Part of a small language model's weights: 12 layers, RMSNorm after each block.
Each number is 128 + 24 x the weight over the matrix's rms, rounded and kept within 0 to 255. Layers, rows and columns count from 0.

# layer 2 attention query, 64x96, rms 0.058, rows 0-63, columns 64-95
[[126 142 120 118 158 117 121  97 118 174 119 107 122 146 150 138 150 134 133 130 150 168 148 125 114 144  89 156 142 138  97 139]
 [ 94  94 110 105 169  86  90 140  98 119 107 140 123 119 118 169 118 151 137 136 118 122 137 162 113 108  93 112 132 118 134 153]
 [146 159  93 170 140 160 108  90 123 149 129 137 129 111 134 106 131 125 116 110 109 126 104 119 133 125 152 109  84 165 147 127]
 [ 92 146 109 125 112 102 135 112 175 103 167  96 136  97 108 146 115 124 138 108 113 141 147 180 130 138 129  59  86  89 126 125]
 [112 108 109  84 102 165 151 141 120 147 141 132  90 121 106 124 140 145 118 168 100 115 133 146 131 138 134  92 137 128 159 126]
 [186 107 128  84 110 132 147 121 127  95 149 117 153 111 120 123 133 129 140 142 166 147 150 166  87  84 122 102 152 126 147 130]
 [105 130 128  73 102 145  84 126 106 156 157  95 107 127 139 150 136 129 146 168 112 116 164 135 117 124 113  97 129 160 133 133]
 [194  80 129 155 102  83 164 140  93 168 151 132 112 162  92 154 116  70 132 147 143 149 111 137 109 112 134 106  81 155  95 125]
 [109 110 153 138 138 132 114  98 116 137 105 145 118 168 104 136 133 145 148 132 102 101  86 141 110 101 133 145 137 134 114 138]
 [152 142 119 150 125  81 167 159  73 109 100 126 131  96 139 143 174 121 188  86 110 122  85 160 115 112 151 132 174 124 120 135]
 [135 125 141 133 129 130 181 146  99 100 120 155 162 144 107 159 122 135 113  98  85 124 110 181 140 182 128 162 124 148 153 115]
 [133 150 210 138 135 105 161 146 145 165 120 173 164 167 187 101  80 117 159 116 126 135  36  73 167 102 163 128 135 140 113 105]
 [129 165 134 140 132 143 120 211  72 127  81 125 164 136 159 176  99 114 105 125 144 139 102  87 128 159 148 129 115 102 100 137]
 [102 138 198 108  99  90 172 148 120 123 126 125  85 141 127 118 155 179 113 127 120 130 106 142 127 143 183 130 120 152 112 117]
 [105 139 112 132 133 118  95  71 149 118 184 140 159 153 143 156 159 103 121 135 122 103 154 177 125 114 119 169  84 136 122 134]
 [102 139 130 122 119 139 163 146 132 159 147 129 139 156 125 140 149 138 144 168 166 101 186  74 128 150  93 137  90 152 130 107]
 [124  89 134 134 118 164 127 150 114 143 130  91 132 114 138 114 141 139 144 122  92 158 120 160  92 136 133 113  84 131 136  99]
 [144 152 113 123 102 139 132 100 113 147 161 162 145 143 124 125 132 107  99 121 147 131 139 163 144 169 108 134 103 135 103 179]
 [134 137 153 144 108 124  90 130 124 132 123 166 161 125 100 119 119 157 108 142 140  97 110 150 125 131 133 117  81 116 138 139]
 [115 164 146 142 115 128 132  92 165  95 140 143 114 123 154 128 111 142 123  86 111 133  75 137 113 128  92 143 132 101  93 125]
 [112 143  85 135 151 116 113 174 130 142 105 142 166 135 148 154 105  91 149 141 148 151 117 127 103 147 131  84 118 117 106 141]
 [ 95 142 137 137 154 134  87 148 179 135 146 119 122 126 141 145 147 106 125 123 143 122 161 175 125 177 104  95 120 136 158 168]
 [ 85 122 119 143 103 123 104 110 115 141 143  97 168 110 142 139 125 123 133 123  94 148 101 139 148 132 163 110 134 134 124 106]
 [117 149  76 138 131 137 113 137 164 127 129 152 137 135 133 111 127 116 142 149 127 121 100 146 127 148 111 141 105 125 109 131]
 [104 176 125  88  85 110 157  97 157 134 112  90 149 128 107 111 143 100 112  88 171 144 120 108 144  64 157 124 143 122 110 136]
 [139  97 123 130 108 137 141 143 135 153 132 102 145 109 140 153 124 161 123  73 113  87 120  97  91 107 104 119  68 128 101 120]
 [103 120 120 122 132 102 159 102 100 132 125 145 175 114 139 123 118 142 113 152 147 106 174 146 146  95 131 118 143 104  95 123]
 [128 118 138 135  99 149 178 146 146  89 128 178 122 136 127 143 130 119 132 133 127 135 118 106 132 146 104 113 162 155 140 128]
 [147 107  99 121  87 151 131 135 170 114 106 174 173 147 122 124  75 116  85 120 146 100  89 139 105 106  97 123 161 117 125 139]
 [153 160 100 175 133 136 151 150 151 123 127 154 115 153 137  81 181 112 154 167 104 104  95  81 129 148 142 133 111 145 129 120]
 [102 129 140 118 124 142 163 104 144  97  94 128 118 131 145 142 116 177 118 120 125  84 129 181 121 165 180 113  96 104 150 126]
 [147 107 140 123 163 137 116 121 113 133 145  95  96 145 115 135 142 128 114 140 163 108 145 115  51  97 123 110  80 125 130 154]
 [125 151 174 143 113 111 123 110 117  92 147 101 141 124 121 112 105 130 134 123 120 138 168 114 121 134 124 214 146 151 113 128]
 [130 167 127 114 108 101 126 152 156 142 160 114 118 126 158 180 119 128 124 119  93  97 136 114 142 119 160 106 136 113  91 123]
 [124 127 140  87 127 108 121 125 133 126 118 110 112 109 121 140 123 147 125 101 145  86 113 104 136 144 150 129 103 123 108 140]
 [116 111 135 123 140 165  91 139 150 108 132 113 120 136  95 101 109 175 161 138  85 118 106 151  78 154 130  74  94 121 134 114]
 [166 104 116 110 133 132 131  83  95 149 126 134 115 152 117  93 125 118 126 147 108 124 130 130 143 148 111  81 131 132 151 109]
 [180 144 159 120 151 145  88 141 139 125 139  67 122  91 120 116 119 139 135 144 104 146 106  61  96  92 148 137 104 129 125 146]
 [105 115  98 106 109 139 129 108 117 117 143 101 151  94 117 124 166 147 170 153 162 123 105 150 152 144 116 122 136 119 151 138]
 [119 120  85 151 131 115 155 139 132  73 131 137 135 155 111  94 156 142 103  99 148  90  91  75 134 143 118 133 153 120 124 131]
 [155 158 140 121 150 116 143 136 127  54 117 100 174 123 106 141 120 101 117 137 110 133 108 142 150  97 106 181 131  86 130 104]
 [183 139 124 108 115 167 156 129 136 172 104 132 164 113 166 195 130  89  70 134 132 114 121 112 129 120 150 104  99 183  70 123]
 [129 181 147 102  80 131 108 125 116 103 133 129 111 117  96 127 130 140 139 124 123  78 156 126 165 144 121 112  75 165 124 153]
 [123 136 131  92 124 102 124 101  81 178 129 112 114  96 101  88  97 160 105 157 142 116 163 151 129 142  97 130 127  89 113 137]
 [147  86 140 147  77 174 144 104 126 168 162 155 121  94 154 138 145  95 151 102  98 165 133 134 159 132 128 113 102 136 110 163]
 [147 162  97  93 127  99 123 148 116 112 135 120 139 136 108 122 187 154 150 120 138 105 153 166  92 109 176 157 141 154 142 133]
 [124  98 127  95  98 129 133  83 175  89 195 144 130 112 106 155 145 115 113 151 143 132 124 160  62 171 171 141 112 108 109 153]
 [119 120 139 116 102 101 115 137 153 113 157  98 121  96 117 174 124 151 143 132 135 103 151 178 129 113 170 176 118 134 135 141]
 [125 151 148 127 158 124 140 118 132 144 122 145 158 122 137 157 136 127 184 142 120 141  93 110 131 108 164  92  99 120 140 127]
 [137 111 153 128 144 135  82 125 159  87 124 122  89  95 139 130 107 125 125  90 132 171 132 158 107 130 133 155 170 114  95 139]
 [112 134 165 125 127  83 100 114 144  92  99 125 126 101 141 154 108  79 152 129 153 135 105 135 104 170 147 119 147 102 101 122]
 [112 145 125 175 124 131 100 144  94 123  76 151  85 104 113 129 106 136  83  97 147 136 123 151 120 134  98 131  92 142 120 117]
 [125 110 147 140  95 111 128 116 144 116 125 145 120 107 106 131 104 129  86 106 157 114 124 124 131 118  94 140 125 133 110 115]
 [ 95 155 114 103 155 190 129 122 115  94 115 133 118  94 121  98 155 153  89 161 132 115 123 127 121 123 160 126 110 141 138 112]
 [145 138 124  97 136 158 102 138 159 147 145 140 121 100 118 155 132 146 136  95 131 183 111  90 118 133 100  99 116 150 136 117]
 [ 98 132 150 162 116 155 145  87 157 117 126  93 134 151 125 108 155 124 105  97 103 102 174 150 103 133 133  93 155 160 161 118]
 [168 149 144 149 126 171 105 100 120 153 103 127 150 156 152  94 127 156 125 156 166 139 124 134 177 124 130 172 147 139  61 130]
 [133  71 108 152 146 111 104 145 101 109 115 144 150  63 157 101 101  79 123 116 116 143 129 132 158 140 181 134 111 128 137 122]
 [149 124 109  90 114 105  91 102  89  93 123  41 134 160 143 159 147 124 139 175 135 151 174 118 138 115 155 140  71 113 157 129]
 [138 124 104  97  96 126 139 130 131 151 118 110 148 111 150 121  88 158 102 151 131 143 118 105 117 158 147  87 142 141 129 138]
 [139 150 180 130 181 170  90 122  97 133 117  94  62  74  86 144  94 130 125 104 130 131 141 131 135 204 141 140 132 146 123 110]
 [150  90  96 112 149 152 111 115 114 149  97 147 173 145  96 162 105 102 162 124 117 130 193 132  98 145 113 171 104 145 160 110]
 [160 139 122 153 136  95 163 137  90 123 149 105 157  98  85 137 123 144  69  85 165 111 111 113 142  44  85 105 139 149 144 103]
 [ 70 148 153 125 104 119 142 139 118 122 146 173 126 158  66  99 160 144 168 127 164 132  71 160 122 125 153 143 153 134 139 101]]
# layer 2 attention key, 32x96, rms 0.0581, rows 0-31, columns 64-95
[[176 111 129 143 115 121 119 109 128 130 130 186 107  92 139  81  87 135 121 105 134 164 147  92 103 124 128 126 134 110 104  89]
 [119 125 169 140 163 112 101 110 136 132 126 136 126 125 108 141 148 127 141 106 113 128 147 165 109 130 155 130 143 124 151 158]
 [123 154 103 114 126 173 167 152 137 143 140 134 165 108 118 169 134 143 141 123  74  94 121 110 108 156 124  96 122  88 159 125]
 [115 186 139 106 138  90  93 136 156 125 145 117 152 107 112 140 147 100 110 139 119 134 128 119 131  94 150 124 122 126 135 127]
 [147 120 144 149 108 126 128 134 131 118 152  74 138 129 144 134 133 124 144 157 126 129 113 110 114 125 126 158 153 159 107 103]
 [117 165 140 126 149 169 105 138 127 185 134  49 144 119  84 130 100 151 121 111 125 105 166 117  93 145 145 122 109 110 125 111]
 [107 127 121 118 124 213 124  57 139 138 155  95 151 110 124 107 158 162 170 156  92  41 202 113 133 121 184 117 152 125 165 123]
 [ 98 151  70 104 120 145 100 114 137 145 167 119 121 123 127 194  98 112 161 106 111 157 193 121 126 146 166 162  81 129  88 122]
 [123 127 116 113  87 107 134 126 127 114 146 126  64 134 139 128 115 135 122 130 161 164 117 134 145 150  98 112 175 106 168 118]
 [ 91 132 155 170 110 123 118 134 160 127  99 135 154 155 122 143 160 123 146  91 111 124 115 122 151 127 137  93  94  78  83 149]
 [107 122 137 115 147 110 136 113 120 141 141 152 146 121 123 142 110 109 139 102 118 152  85 141 120 129  88 126 130 129 159 161]
 [144  94 133 105 110 145 139 119 102 167 103  72 170 121 121 138 131 104 142 109 163 152 102 147 133 119 113  64 161 103 140 120]
 [106 122 155 125 141 109 101  67 167 115  83 103 127 119  91 124 150 111 127 112 144 141 136 131 170 174 115 104 147 156 123 120]
 [141 151  83 150 137 126 104 116  86 102 149 135 154 156 148 139 126 142 142 155 121 128 120 144 145 109  90 174  92 157 111  92]
 [ 94 125 113 112 107 147 159 126 162 143 137  58 121 136 119 134 131 107 112 169 158 127 118 127  89 102 105 113 114 108 110  92]
 [171 141 139  92 118 164 125 115 135 100 164  92 140 148 162 144 143 120 127 127 118 133 135 118 107 143 143 118 115 155 119 124]
 [115 141 138 151 114 104 126 143  71  93 119 160 126 108  98 134 153 131 135 130 173 123 135 130 121 124 124 107 149 133 162 135]
 [109 125 111 119 140 145 117 145  81 131 111 158 111 174 131 119  82 149 121 102 156 128  93  88 116 108 136 132 123  90  74  91]
 [103 121  99 142 162  97 123 129 139 135 109 119 104 139 121  90 142  96 155 132 145 125 127 142 139 130 108 100 150 153 141  90]
 [161 109 163 104 146  82 162 143 123 145 159 147 157 107 128 103  95 137 125 117 177 138 138  90 131 116 149 145 115 113 150  86]
 [138 137 108  98 135 120 126 127 119 157 125 157 153 143 159 110  93 157 106 112 122 152  70 120 149 138 124 174 174 129  87 152]
 [122 109 115 163 153 145 106 105 136 143 159  86 168 147 139 158 116 126 137  96 123 148 148 116 122 130 173 115 114 115 129 129]
 [ 83 153 152 129 138 130 172 104 121 142 137 105 152 157  98 170 139 148 109 143 161 153 138 144 136 150 134 118 131 133 123 127]
 [ 85 137 131 131 169 209 125 152 135 112 125 104 118 116  94  83 161 125 115 130 175 120 136 101 131 124 138 155 105 152 175 148]
 [ 88 156 134 142 109 183 137  92 132 133 173  87 140 169 122 108 128 106 132 158 125  83 135 128 170 132 133 163 174 133 126 130]
 [138 131 165 143 120 151 106 103 118 124 126 131 120 135 145 114 147  97  91 127  92 166 190 114 156 159 138 123 105 135 101 140]
 [111 175 131 130 100 141 145 121 149 142 162 163  93 130 147  88  84 137 127 135 113 162 137 154 155 170 127 115 156 147 111  64]
 [132 114 130 103 147 162 128 102 152 117 177  96 108 160 137 114  97 112 115 131 120 112 115 148 139  94  99 120 123 126 156  95]
 [128 130 146 118 145 163 182 107 100 111 152 143 143 105 114 148 178 152 104 165 139 130 116 105 113  99 132 106 122  89 120 125]
 [120 136 133 136  79 130 157 122 166  97 122  99 107 122 122 129 172 169  96 146 148 140 107 103 169 128 126 149 120 164 138 178]
 [ 94  86 171  90 127 140 149  95 110 139 112 193 144 136 125  66 133 141 123 104  93 136 132 103 140 117 116 115 114 168 111 149]
 [156 107 131 136 109  79 100 131 142 139 103 129 102 155 135 135 122 120 151 108 110 146 112 130 122 147 141 104 123 132  83 153]]
# layer 2 attention value, 32x96, rms 0.0578, rows 0-31, columns 64-95
[[149 168 146 127 149 119 138 113 106 142  86 132 144 123 127 120 145 149 110 147 119 150 144  74 118 122 136 144 112 127 139  67]
 [191 141 132 112 149 154 103 137 105 105 111 142 136 123 149 134 117 118 149 140  87 156 153 117 134 168 121 143 146 135 137 139]
 [143 146 149 112 164 105 125  95 139 134 155 147 114  83 147 149 106 128 136 144 113 167 105 110  95 131 139 101  92 131 120 120]
 [140 151 172 144 124 127 115 117 106 162 164 131 127 107 110 130 123 133 166 105 120 138 113 172 137 142 135 101  75 147  98 107]
 [ 99 135  92 120 120 119 168 124 128 125 128 169 135 134 109 158 103 132 103  85 113 162 144 125  96 101 132 120  80 139 141 155]
 [127 172 157 128 142 148 130 115 154 159 141 131 108 172 126  87 147 123 142 165 136 116 113 105 108  94 131 114 162 129 149 156]
 [154 121 168 126 154 118 101 135 119 126 171 117 123  92  94 147 150 101 124 118 115 128 146  83  96 123 118 110 128 132 141 154]
 [ 94 131  94  94 128 113 161 152 187 139  84 115 126 129  70 143 125 130 122 145  96 124 136 101 147 131 157 104 143 141 101  83]
 [107 118 134 156 127 139  83 120 131 123 120 112 144 102 135 131 150 152 152 191 155 163 108 115 100 120 177 125 109 110 159 138]
 [123 159 140 152 151 153 158 127 116 121  96 129 142 159 156 144 175 117  92 107 113 121 161 149  98 145 150  96 137 132 100 162]
 [ 86 123 136 129 148 133 146 115 115 143 143 163 104 149 107 134 134 142 117 122 163  93 131  84 128 162 160 112 109  94 113 166]
 [168 131 134 161 120 144 139 119 146 127 112 136 163 106 103 133 181 101 135 154 141  84  76 116 127  76 114 134 147 113 135 157]
 [112 199 142 135  98 115 135 131 148 135 141 128  89 138 113 128 133  96 121 119 124 123 143 173 136 126  71  84 128 129 147  99]
 [163  97  99 138 161 160 128 110 122 124 128 131 113 128 133 103 113 110 143 173  98 141 148 100 148 108  85 104 117 172  89 167]
 [154 105 100  73 116 125 125 126 120 150 144 125  96 100  99 117 137 105  74 134  96 111 127 117  84  93 147 145 107 124 148 142]
 [111 147 133  84  84 160 126 137 117 116 141  99 127 139 151  98  86 133 150 146 138 121 163 124 114  97 163 146 101 111 124 111]
 [118 102 124 132 105 146  75 117 133  87 114 133 135 139  91 129 164 141 113 134 159 179  99 154 137 125 151 112 130 129 157  96]
 [112  74 104  93 149 154 147 123 118  73 120 115 145 129 146 112 129 118 115 103 151 130 154 143  99 163  87 119 123 106 131 112]
 [165  85 154 139 174 112 113  98 160 169 128 120 127 123 129  97 127 173 114  92 145 166 149 116 101 111 160 141 130 128 129 122]
 [106  95 120 156  94 131 120 146  97 150 130 152 121 142 102 102 127 145 161 107  96 127 135  95 114 178 120 156 125 192 162 136]
 [110 130 132  99 125 116 161 149 139 131 108 131 119 168 104 105 139 154 143 126 147 182 100  99 142 109 148 147  99  93 174 154]
 [142 131 131  99 161 131 109 155 108  84 156 131 143 135  95 131 149 110 166 115 179 128 119 168 132 172 104 128 136 111 174 120]
 [117 154 131 113 160 104 105  98  91 139 137 148 142 119 139 131 139 131 112 150 128 105 149 102 165 122  94  71 126 101 137 129]
 [107 107 131  95 120 155 140 104 136  68 146  96 137 124 119 133  89 114 102 125 159 117 131 128 148 102 116  98 137 133 174 141]
 [166 177 104 134 109 124 126 136 141 136 153 116  97 170 141 135 161 117 106 145 148 127 139 121 148 136 105 135  92 114 161  99]
 [100  95 154 151  91 155 120 122 105 143 122 124 149 104 158 162 106 140 147 162 169 139 126  96  88 116 140 103 134 136 107  95]
 [158 122 121 105 134 102 136 141 173  98 122  94 159 149 111 152 147 160 120 115 112 102 140 124 129 118  94 111 122 147  93 119]
 [155 106 113 134 105  77 126 128 118 104 130 117 138 113 107  96  95  99 106 105 124 102 138 126  93 124 181 128 136 115 109 130]
 [113 132 158 104 104 114 123 165 131 101 104  81 137 115 163 146 130 185 138 109 131 135 148 127 114 139 100 127 134 149 107 137]
 [131 159 131 128 130 161 116 100 164  88 106 153 143 106 117 128 136 113 146 114 126 111 141 120  96  86 131 104 133 122 164 103]
 [139 153 165 145 120 110 104 169 125 139 176 114 158 121 103 132 114 105 126  99 129  91 115 142 184 156 135 107 130 137 179 122]
 [141 114 109 134  91 174 121 169 154  99 138 147 123 125 120 148  66 168 131 120 106 165 121 120 148  95 111 130 124 101 132 109]]
# layer 2 attention output (transposed), 64x96, rms 0.0719, rows 0-63, columns 64-95
[[126 142 121 152 140  80 123 115 102 146 135 128 100 135 133 135 119 105 148 139 156 117 129 119 134 127 126 143 148 146 143 128]
 [113 108 131 161 182 138 119 130 161 149 142 114 138 163 146 124 157 100 132  81 142 124 153 173 123 109  82 111 168 124 127 158]
 [164 132 101  90 115 121 124 116  90 112 122 105 165 151  86 138 130 148 158 109 141 136 119 140 157 113 153 104 113 141 125 106]
 [128 137 103  92 168 143 128 151 144 149 107 156 149 153 169 132 120 105 109 140 141 127 123 139 200 124 118 115 135 161 133 125]
 [129 135 140 111 149 157 117 125 120 103 144 142 113 111  82 107 124 125 118 140  79 133  97 141 133 122  74 103 120 139 132 114]
 [130 155 119 141 120 144 152 130 121 137  85 171 177 124 147 107 127 145 141 120 190 145  97 115 146 139 144 171 105 105 155 149]
 [109 115 134 103 124 116 119 138 107 111 107 188 128 141 113 158 113 103 126 136 104 138 118 138 127 135 142 102 124 173 108 128]
 [148 170  91 163  84 125 122 116 168 113 152 169 154 143 176 125 150 147 150 106 140  87 148 132 148 141 147 146 137  99 157 129]
 [130 132 153 136 142 120 133  92 102 153 109 110 155 104 111 144 114 105 145 122 112 124 150 124 114 117 152 130 118  98  91 130]
 [128  98 131 123 102 145 127 144 159 132 140 157  98  98 117 119 120 127 115 174 133 105  79  99 154 120 114 149 119 172 110 166]
 [117 101 149 134 133 171 132 127 137 124 143 106 126 102 135 159 112  91 130 129 111 171 128 164 102 132 135 142 177 100 160 143]
 [156 148 124 113 153 126 154 138  99 127 161 119 121 137 134 116 120 165 121 121 147 151 185 108 130 111 116 137 135 134 138 104]
 [141 131 145 120  94 102 130 192 153 160 132 101 111  87 103 132 108 116 147 152 120 162 100 107  91 136 177 122 128 180 140 155]
 [127 184 146 144 153 177  98 137 155 169 109 145 114  93  92 138  87 152 141 107 110 160 161 101 140 104 103 117 133 113 135 111]
 [102 133 138 161 136 101 123 114 118 116 127 119 143 124  88 121 121 145 108 148 124 100  94 136 122 126 113 113 141 144 132 109]
 [120 110 141 115 138 134 118 150 180 124 136 104 131 109 128 151 128 135 116 127 100 105  94 143 137 199 107 112 141 133 141  89]
 [116 146 107  91 109 138 174 118 108 140 168 125 109 110 143 109 147 147 122 119 109  91 120 116 133 124 169 131 178 120 153 116]
 [ 94 124  99 162 123 104 122 102 144 114 137 155 117 120 122  89 127 113 144 127 145 137  92 125  99  94 105 106 169 119 163 138]
 [118 139 102 139 116 104 134 138 118 102 115 127 167 126 134 136 117 139 162 120  99 117  96 112 153  91 106 116 144 128 124 146]
 [ 71 151 146 117 124 152 130 121 134  89 116 116 133 146  90  87 118 155 100 164 121 151 144  80  78 112 110 100 107  91 186 105]
 [132 129 153 150 110 115 135 120 155 115 144 114 145 142 129 169 154 124 165  87 108 119 132 139 103 115 113 111 146 153 142 123]
 [ 73 115 170 134 160 138 149 100 151 129 135 126 121 110 162 112 141 102 140 137 117 144 137  98 135 129 120 124 134 169 110 121]
 [124 152  91 110  84 113 123 125 131 132 118 132 151 113 133 120 119 118 139 116 150 139 126 129 103 128 103 107 157 152  89 121]
 [116 135 133 113 143 107 111 108 131 151 118 117 114 140 145 125 128 111 114 114 101 122 101 140 137 143 139 113 100  79 178 145]
 [ 98 150 171  87 132 125 129 132 161 124 120 123 134 181  97 128 109 121 139 175 144 133 100 115 137 142 134 146 152 138 111 121]
 [146 129 132  99 179 110 103 157 103 121 102 135 134 113  89 132 138 101 140 153 131 187 103 100 131  89 155  97 149  95 116  98]
 [ 87 130 148 131 173 133 109 124 129  98 152 147 122 138 116 156 146 108 141 122 143  81 134 130 115 104 149 106 111 137 172 143]
 [114 185 132 149  75 163 149 120  92 126 126 115 129 137 144 103 135 144  99 136 173 139 141 140 114 145 113 183 116  97 154 133]
 [107 114 125 139 107 111 128 119  99 117 128  80 145 192  92 126 123 146  81 153  99 125 160 171 128 120 144 134 133 140 138 167]
 [108 168 116 141 120 107 157 137 123 140 137 122 172 132 127  94 162 166 115 108 134 145 126 141 120  87 145 121  97 137 134 112]
 [ 96  85 134  98 138 134 130 112 132 168 112 118 101 133 136 133 152 121 111 133 140 213 131  83  95 141 151 144 118 130 101 161]
 [140 129  84 139 152 128 111 126 135 151 147 109 122 144 129 195 150 125 159 120 119 121 153 135 107 132  83 145 148 144 123  80]
 [126 114  81  95 112 107 167 127 135 130 133 106 162 181 139  94 126 172 112 149 100 102 114 136 159 103 134 125 160 165 138 152]
 [105 106 154  92 107 108 121 129 149 176 131 133 175 131 108 142 150 100 123 162  95  81 163 138 139  86 116 132  76 133 138 130]
 [163 132 141 157 145 125 166 168 106 173 127 146 164 153 116 151 170 144 104 168 110 127  76 152  98 106  99 144  91 137 164  94]
 [141 156 132 168 103 128 150 117 157 115 164 143 119 139 104 145 152 155 140 115 122 112 126 108 160 148 146 156 155 131 101 135]
 [119 131 161 123 135 101 106 120  89 144 138 110  91 114 150 113 106 103 178 134 124 102 116 166 132 132 140 113 140 136 114 126]
 [133  92 115  98 147  92 162 162 127 101 124 121 116 136  97 162 122  48 118 100  63 144 138 143 128 160 129 112 164 113  89 112]
 [ 64 121  94  84 121 143 150 115 130 122 147 151 126 136 112 111 142 108 138 149 108  98  99 147 173 107 145  87 119 172 109 144]
 [122 122 150  82 165 110  98  71  72 106 160 160 142 128 154 104 118 133 103 138 142 107 114 124  99 152 109 112 106 174 113  81]
 [143 159 138  98 142 148 115 135 148  80 122 182 129 131 135 138 156 145 116 122 123 113 140 139 113 101 126 128 171 129 117  78]
 [122 163 120 117 111 114 132  82 111 114 147 131 144 135 122 124 104 172 144 140 119 143 166 128  94 133  85 139 103 162 109 142]
 [115 154  95 164 104 145 102 130  95 109 130 104 157 130 123 164 125 143 112 116 104 132 113 141 158 140 142  97 149 157 104 117]
 [130 101  81 114 151 142 129 101 153 166 130 158 142 116  94 140  93 132 143 143 145 164 158 162 139 197 121 139  85 105  75 203]
 [ 86 135 140  86 113 109 138 107 154  88 155 139 101 111 141 100 168 106 119 111 133 107 123  74 132  89 147 174 136 121 140 131]
 [118 143 141  68  96  57 128 160 141 133 137 151  95 114 155 136 165 145 137 121 154 100 118 143  99 142 157 131  81 127 148 142]
 [124 163 132 128 131 152 130  98 105 162  84 140 150 136 154 146  91  85 173 139 156  90 131 162 163 129  97 112 100 107 100 133]
 [145 117 169 146 111 121 125  75 127 154 100 141  99 153 110 157 148 135 154  99 130 119 142 154 154 135 115 129 122 145 144 138]
 [ 99 156 150 149 145 103 142 173 154 128 166 102 104 155 129 140 174 164 141 112 129 131 101 150 130 139 149 140 111  97  92 139]
 [160 166 111 109 175 114 143 131 170 133 110 130 135 142 112 116 135  97 120 119  87 118 170 116 139  73 123 150 102 163 165 138]
 [164 136 164 173 129 160 126 144 152 119 115 114 138 151 189 153 123 119 117 105 154 129 117  82 135 126 198  99 101  84 127  76]
 [170 161 123 135 104 140 128 109 130 141 109 137  77  60 114 152 146 116  89 142 172 113 110 151 128  90 111 132 145 138  79 146]
 [176 138 130 141 161 131 157 116 110 144 158 139 130 123 168 101  96 107  84 136 126  88 102  89 147 126 163 134 149 137 110 134]
 [123 126  72 123 120 133  84 134 125 110 130  96 126 110 120 159 159  99  93 176 123 126 150 142 101 164 184  94 144  99  98 103]
 [109 135 171 137 110 118 150 135 161 107 153  98 120 127 142 186 132 145 125 121  90 101 136 180  92 146 110 169 136 122 176  99]
 [166 153 131 142 132 120 121 117 144 173 119 163  83 129 143 149 113 135 118 124  81  80 120 131 109 155 131 142 127 109 103 110]
 [123 102 138 150 165 104  98 146 127 116 175 164 139  84 142 139 129 157 134 134 124 129 120 170 112 126 159 104 164 157 132 172]
 [144 148  91 118 126 137 135 141 145 171 178 135 135 125 125 108 104 125 115  96  67 128 109 139 118 150 140 113 155 126  91 143]
 [186 127 115 143 136 115  98 134 127 141 167 134 108  85 165 155 124 146 151 149 130 159 126 142 108 124 120 158 149 125 161 113]
 [ 94 117 153 165 149  75  91 146 139  69 139 131 128 118 174 185 132 146 170 161  81 155 129 136 128 110  96  67 164 157  79  85]
 [139 137 126  77 124 101 104 106 121  90 134 175 140 150 129 115 171 156 153 151 160 110  92  94 101 129 102  94 134 142 142  82]
 [123 143 119 120 116 152 113 102 188 123 153 141 170 152  89 137 137  90  93 128 104 111 167 127 153 174 174 145 135 170 143 119]
 [110 125 142 144 150 114 161 159 171 126  93 222 112 100 151 100  84 115 147 109  94 132 133 165 150 144 135  89 160 119 134 114]
 [101 149 192 132 130 145 124 107 105 184  83 161 110 103 118 106 172 137  94  77 164 171  93 164 121 158 110 137 134 141 124 132]]
# layer 2 MLP gate, 384x96, rms 0.0829, rows 0-2, columns 64-95
[[182 120 104 154 131 105 129 120 118 111 145 125 138 115 154 125  88 118  79 133 130 115 149 110 122 148 133 133 159 104 134  99]
 [107 129 114 117 118 138 108 139 179 154 117 154 128 144 193 128  99 117 123 101 128 111  98 165 114 172 127 118 104 155 194 144]
 [144 155  93 146 121 147 157 125 139 131 117  97 108 146 123  97  79 116 105 139 106 148 126 112 155 123 120 136 151 132 147  94]]
# layer 2 MLP up, 384x96, rms 0.0829, rows 0-2, columns 64-95
[[149 120 113 157 166 111 105 166 152 133 135 159 126 141 131 128  95 151  97 114 115 138 129 115 159 157 116 146  96 125 157 129]
 [158  95 132 168 127 130 129 159 156  92 137 144  93 115 161  91 107  81 103 135 141 131  90 130 138 144 199  98 116 145 144 141]
 [141 105 142 147 139 151 114 100 120 143 116 127 143 150  95 149 119 128 139  77 128 101 132  88 162 139 189 121 107 146 123 169]]
# layer 2 MLP down (transposed), 384x96, rms 0.0829, rows 0-1, columns 64-95
[[107 130 133 129 137 124 127 161 100 129 118 141 140 139 119 135 128 116 145 126 153  97 184 131 110 116 100 142 158 140 144 118]
 [126  85 119 137 130 133 148 108 101 106 146 114 153 126 101 140 162 167 148 154 151 143 140  97 123  97 107 177 117 136  93 120]]